Part of a small language model's weights: 16 heads of 32, 4535 steps.
Each number is 500 + 40 x the weight over the matrix's rms, rounded and kept within 0 to 999. Layers, rows and columns count from 0. Numbers have three digits each.

# down: layer 5 MLP down (transposed), 2048x512, rms 0.0771, rows 336-360, columns 256-383
# up: layer 5 MLP up, 2048x512, rms 0.0863, rows 337-360, columns 256-383
down336:496519471505504448452518470506447490485490517498494578422495497433551483533497533517451500492520497513516480495515480528479577509506446482509528494457482533482477560515504541456466505456481484502652540499452430478495525506466534546461443459512494534527464491519532434469514478501414500501539498472503456536495461489457424455470498501530492492528489531527563478451502475574547595436488
up337:501552521431524474478502448517514459455520473514572560469423500487433482500493558442495597511485441548509543573466558513483549544495467482421498444490413478522449481574553560515489509533473492487487515475515555559454469520552533507525556538524513472557505510368513505518431456518491485492487466453486516413509527490517550540476493497506548507493425513459408509552548462497462473544552
down337:510491589550452532508581480546523492446443460546489575470516472484504477515463517539469495561503440528519518511426573483521500543577490504553471477498558460588500538472487534510466476514480502487435425534459570527458507535470453565473479465479538440567497452553460510559533498461521492487508474375485550452463440495533601535493504512528569489413554518470530472541549554507471525491488
up338:447472473509491521507544461497554504482546518499534512556474490508413488540467480470558506520491457559572490501516577510415515505521551503508590477526534523495510509600532530508455489486500535490532540559479495523530479531500525499493516448540464463479544465537537497513504491505476553504520527504492513459477420483481489473424513533496498480498486452496477542478535561489502526492484
down338:491476425490563492517531528645540491541450523487575483520524518485469538481511538540585531538517463445457482519481459537523481485438526497466530606537509533529568528470506536534496450512501490484511464457491480506507432523508518478502551443464468439501544565521514546455468599469548580443554478558552461486491496434500496480459536563546541564481486527500489475480450458444497488562436
up339:478495450431476496452490465489460504493587481517456564453452524469367532502545533455519480534526536530437528511500482458506449492459477499498467565525562490537500558505501479497457471480509445531532471515473480486523461530544422452476501557548535537545423486493431520542537427509473550481463514496481426472523516486432517505490478518406469544505512527470513519516497468436530520518506
down339:447520493498487479587528518511494505463465496514498457471458512545490531501483527528441503469543552445465496494512500493442486501589492557469483521470498486436431545504509498457499497541515500500497594488415497533509546511453510544421454508562467514488559499474524465501484440442523589492502543529543513484497460511440482469506453532468486489478459491479532465480504498464520505501513
up340:523522491507477432489503458529504455468513492486464476469497525492471423478523553481471500494527502540521493441559440433542505419476464476479490445530510545520497472516510476488541507532519550477541483471500550509490497512488524495511555485511523492493499474491484483512517552500490460452456535523489499520522471473578541455528523563546475456516526493476518493481477475569500461526541
down340:497384553489520515500471452489539511413526493492525512470573451513495512466510539551500471519508537536514510478510629561532486538482540495524475573466599483464452431499416480517461502499558482458498483494551501532478476521520508539452518496501528532466528472488595452506487476511522519507452534524539500530530520537454489491524466504384426564469504506488514471487479498504524472514466
up341:502457526524513537494501475530427420532498536479416486484486512488498519554518486524542579542593543487437471495503541531486536478508452512536597552497459460487488514486498578454537441506604508454508493474513513504463556538521508528530489475407487471494525447469507549509495489433544503450442454479525478492454545500510462443486488485532473524581516504554487454529469496525393531472496
down341:508569522474461517467465520511503534519519474535510507494509455475492438503498521491481437520470440481516511438493437456488473474517487491489512437521517509527476481465530478490527465472463460493471457554489522491500455496491496486468544498534471574486487527491526471540386465505518526460512502540524535461430569488433506538562520541535513468461495517542517505453471504509566456501434
up342:514460530515489503506548555440545450432488461492538465457489511507565591467559531531461519523546484466504536530446593523466603464536475480465396529448493477453546528477477469463572463543453442493461519529453559481515502560462505556481460497523468503532477548503550440515552471420566470562450526467517481570532530555484498518474493487508436471501465474420485455516468491420521456447533
down342:448497512440534557542522499549526567510476515589477489446503553434539478481564480494593522469440444540529520470463529492473524514508459537417516416415495562478589456483481531454421556497453603495555477553499514539498485480471501452442512480451504559427515576527441452412450497433495473450502450561451535504482562511466546477504487538523404584533500506514540557472480412563485445484486
up343:581521495489426539545521492475542473487544489483457564523495497502461560539532490484469465519583530555470496494506457484484463452430457474479526542499496500460511529486510487475526479524494534465502547493551516432539501497527510460507486442492507474455503452488496564501487549526468512522524547531530493472449522416481497526457474554492522480442506495521511566467509427562446480453500
down343:511496469507495486488488539546506513586473518544491511531547473487527492531526514459510560486475466444498548441519474542524561506492481492504498557480458446544523503505530504525579520476507490515510534503485523509460426465534500501500522414480422515527519506530480489457466453531534520526493513500513466454567478530473514504473447545531503540514469466551524462482455470614499571554481
up344:506467453463439576497467489516496457477514518531557510493491455614452503477551450476474523565562484523540469456427485478405461478489501478505526523541585463473497578488456451459471512577502598445517563535517476466475505524545529447505526441465441485551459508498567410490535504463507559518480539514526469571523602526430406553463520499537431509548525503467534453492457411461604467496543
down344:500479454440486484565502501545463519522452534514475493525510537529540448522591530481489444449537540528558482487436471470487518496525508459522481469421510568555524475575496459532526561544507488538592445505470517487497504480488443478525454452505416431573540451468538546469467448501474503521428520505509523483480516624533475547366436446562524491524519470511497523572574406575517570603520
up345:575411561517429496553512504496450483433479520455542501469537553471487523531473562459495453535456527486563422488456478443554555517453487565495485526416567514486394478450516443476526466511520544571530495500518556515486505545515448488545537511525548490509436561498533503548528488509425512488494415561541523530516500491525528473507515445466512587510603432499466494497490474439483526550497
down345:557534465514515494541558472566489509520527436531456481544530472520498522513468480493495449515465434492478507477492574449457469457527468490510461408494422448453486436455475486484543506520468456513505534512552467482518509390490523517550463573474551458551543475475527525462497497479495543470597551487498585519453505516449476512552532531478580402488508598534591434495569515455481503527510
up346:531502512476514507489561566548535462453465554516461522507408523420521534506540452547493536534513550557573497516497453475494429537578516520486448474483467490463553462431455506570469526483405482545490544567484514455501517486462514522573436559487434462485481517475505514455548474529529509549499519499519509484436519497574470481530474482510531497535508517469466516420461456503512437565462
down346:484526516539552471526510516459522478458520458464471521510463535574488473523465566565568608542465476499461453454491444486541440541487484480474575452582479529482560518495451460476389498513506476489505482511438499401540504526438528507457532490427445428483538480432468492491502571505482485493478415493504482479426457486526545519520498436486521492480519515503503540471540418360459475460460
up347:465481491502485550483537551525467530514505485486409517479443524454526549530505438471446486513579527519502549530454484486503464464472502531495549538546499514579568475496506417493463507487523503520507584464567529541505473550476471501469496428489490466504560507525552456531492431478531508525509579424497521492503456519488512523531516435457554539453482545490515494474465489474578524464504
down347:524482514512430515493491468503454527557487396422464476529541477495545572501546470486505473494425491426520511490523551476432492484523466482444465488500541553503546550454546497565451494474506505408507439473481458430446516445500505481529477530502448494524514580503503506537453452385509472443508455522432478525511470462510496555539507472528462485465517552420497512497594402480496529525516
up348:506499406531555522512469450483559437552547530492470479413417428507554459511458511500480574469480528477517511491468502411563448480431491525448496529524505568544446453497491542490468456485591520484534470469505499550468501509530460508508491589608479536422529459496454421514502472495500448504574491504506496501556503502523504474474461541484493437504501566509532558472559551498481475472523
down348:424510492499406537523508459513557521512479487524528541531580501477472459508437589515431487468456571467470521501575519518539503563567520481572535495523531458446446518407493511494498481404494517472501510461524515466546525459469502494515588473564458508428504548571505497503489503477504482530486496501474464461453559556449517498552519503499470499516475417474453517534491459505522514423500
up349:578463505498534503456537537469542574498486473500499501494516426533487547494469413477590482494473427442507495500498474470530518475515537436460472475519463461528410529482495427530488498511510510561600484547495552504568517542459472494468501545469454580483528482449531501490461492468449590591481532438400543515469529521497510525453447488502500479515439493538422472514472561515495513498420
down349:499475492505544449481545522490478543553468484531571513468419466437495540531415560542460491481518505467489405415515483460494548473543517454458615499452489457472487433491488456534439518470485458504562511569521529579489459514518501478514463439478484475488509472527515442500547499543509547479547465483435452465456450578436542459491540482568549523498474479451518495530510439590562535498517
up350:468496525533450438506431564489461508448506520376500483479500523560403513528487497474501482493503565423534511501534494489565474442492464569554486523488509525495499470487543493507518474425459509448427488450493501534499498516449524550546513530545513495499524537460532457537402500486569436436507496553480447480480535483559555456570434532531467474495522502492499491452564532510520547396498
down350:514461493542557578499469463577516558488475561528448519525478491473479496486554507490540443493511577565548516496534501475502472370541439567503441480530496459502512471439531483520517480496490507507478464539476582525526433488468570494501532480493532525512470505507531517524543515482503454506574471564471499469543494534520514466532426418519528552467590538494515519459549494468461482475472
up351:529453508459437432438466500473503451477563455495515607495458413614586511467563488503525421595388465465549496420530497477553490468594515554459479441423460542485396475528501471519572432484511481538503483536548490487500507498532537554575429468494476485413496476573516427504537427435491497565466466493510555492531571435572423484433512474491533582573542501476463470520430449524582582469556
down351:514433518516446437517516542496541569478538504504490458453457621506594483537481474562498421561484493465428523495505548470514455470526491514544543535470542494519527438488487462541509548527455490527565484510399443530524522480479459437511523499480490427527519580496478415547549441432439468527482421481438555530519405528478525497491512536484423483522477538489505502531505501519567436432523
up352:538416506522614489477479569548544458504485458567391432510534580538512447486530538426515523510529531481411502524455504469480533565431533472515549528466456475543491522490517485487461470517539493532476523515495525526552488496527496521513523572541573418423469474483493471502531536477479535539476469624529490514419557527502484484490490449507478499553529567487509553544549553507493463547472
down352:483541487491552506506579453490484519534477466481489500546463429519458508560516543563442453484475472474472516482494522481491519505529523504521574479485512509496511496575473522433549527505506492450503503501493469572502567487469494542485554523466496516479562414502508519481544562504505488512562550436494538467486509486511524473500497403569559483517533528534583492488518545517435520488487
up353:497498485465520448423503479473444487469495484471431549486507473517521567569458528531550519479561535500372465469491519509421485518433459483463551473493487516495489519546545502499483528536579420472515519516463509514479517475498547455537414428479510539491518503508487455533421504372431550470531438515488561490556449545474510416571496427496581491466561563521433530501473481444540460495548
down353:560515539499558462526576477510448433543507569482401413520550487489486517371457465424493549501469469492455576499584512562469515457455450558502511531558515498466503469436424463520499517516553515506508492480486526500457543482524534509605568534447511531460457428486509552481534523497449507510559452506495485530543509522514527428476438498520488509480543490486499586535524551525468509487484
up354:423487488571470514544502484550524478481526483476492437513476518483493523445483502411466487497493445534444458502516475494431448456550553500489495537519465480472517478432559467470513495459526535378528492496489517510528515468546574459459528527497514507537515519512515429441537464516492480443520489567487428471538494545496470486545546521484509455518492576509536506426528463444593453507569
down354:554448535469443481502467473463491483493413520481534437552580478467479523549503427485459504531445476535490482514444444504560478553445441457587504538494501428497561540424467471522527484485514511532550518407460525496516515577495391506502487558551446485509515490509481482600548521457487484578514583432557499580514524510448482563517463502477513559451516490485517531498515505488437543503518
up355:523523532475381385510496450515487528500572516457434483541499502506611415509519455530467553481497528549480473512463532420530501478508517513529454438472558486469519522494444463430538521525461483542603445502508441500603521563478483438459484492491408433469425425507547517487505514502454481473530517525489483436550526479514507443505555480523490509464495536465529498499521590570486439516430
down355:463505491558607464531499514486501425482428506516522431497479493488555507481580478496544482425478508493485464479552577528468534496482528445532564433575537563516493492474500436534431468469412464577483485455460492511462495602522476484540482424530471496492529468525522516521476542424489502550408471522512598507421591501485489491436504476435518414506561458485535458503466453443515426488525
up356:536496511504545506509588495461519486508485461532465539471522478406463477438502466498442544498503442501514456520515453525457439534563493475545552521500447513516477518539539492505520538473506553474585476501523545468579513543503433452482488544487442456513560502523555494461533479446532461465441444539474571469527479502460478511506509524485482471432489471452462585479541605431512493528590
down356:466535538463505506514498494469535498508506502484477512508492504493543509458477479461529507453544474485482453496546509523437450517523433517521547476522515480486488533540496500529464483509507523465478481495471548470482501500467467495519442471471514480481468518458511500503468481504506493481541469476450465536505483484515476469504499543513489477495511455515501469484493522506495478491502
up357:452443479504520533542504518505574561491466561508554503455520480428630528519528508525462408455486443556566409562574575482559405513454554508496475512477549448487635587527451539496466537543462447535483523511434547560502496538483549536508582567429582540405425528465493454492478458505541455490478476527490498574435489390483480540507517486492482481517521533477432536440427471492567456524456
down357:503441496511515459447504470501573507488413470532534464498479512555544456453496504514513527478454549490444484447461566482504425467473403515525497500515549558467554511549485489513486481462555494540476523489560493539486481544518467485511494488569562468505476479462495548593469474490488503471454507445517486505544514460508537465495481536494564535457491587544439496534481510470553498522480
up358:519487467500496515546508523529413513478498507519577444528497556534506480440404514451490544492499542515426466562452559507534486518545485550516458473480471462505525487490513507561429470523409476511442460482524420469517463507577560546439531502485499487465524472480517543490519565498445552446515502564512513516521530503460566489506521557529489505523457570498592523524550538526523476534498
down358:518440448506510532479512529487435487586563501541546425480508568575496530505466445472531543418431454493473498442481516552566452482476459493446519458439514523489490519500498459560530508560524425527496521517504463482526489528518498520437514465514515471484512509519470516510514489496457504488498504506486505449420493486567518475560508479511485537518444488469491460471395554459513484523408
up359:527539462488490516485452465491485570464470524498470488478518504462525451486508449460552459467499517505522503501484480500542503525510469554459473601487487513528544534511556509505461453455538486548518479464439499548470520490537508500525497500465496510536390452529446549486580471572554489423532533563591472502528547564562472444475440475450502532554490470471509541521543411512421571462499
down359:547416418507505489514502551565489481519466516434426510538475507507478516522562572597471513438467509451540500492500518492480547451501589502494541490468480479421513500572491489466494467501453526508501471521456528488536520550428466473490528519497467484493532524544540418475453494481506480497495556462535408459502449442531545515429468534535494489452527524476543449484473489543473470488464
up360:509466516508443472429543463457543432547529541549471520572586477534501507462539563492522483537457461557542592521447526521499510478543455550484506557455490511488520447566492529461456451545537404491478484487515529448537485490467517510518563558567502565505470516540460484457499472418457526538551500448508442515484418552554532573470514489473494433461455448442490489467444528527499420483550
down360:505516572451457506449473559441494508542482496465466517530546529544514458584525447566476517554463524508470497473536488453432424496519514503491482481447555496594548441485435489494471506521464498482426492528446480461505577414603556431552584547555495553529496466535459492517478473541533489488537536532463474495556502491509503532532501495478433469546495504517480530531492556439539503521523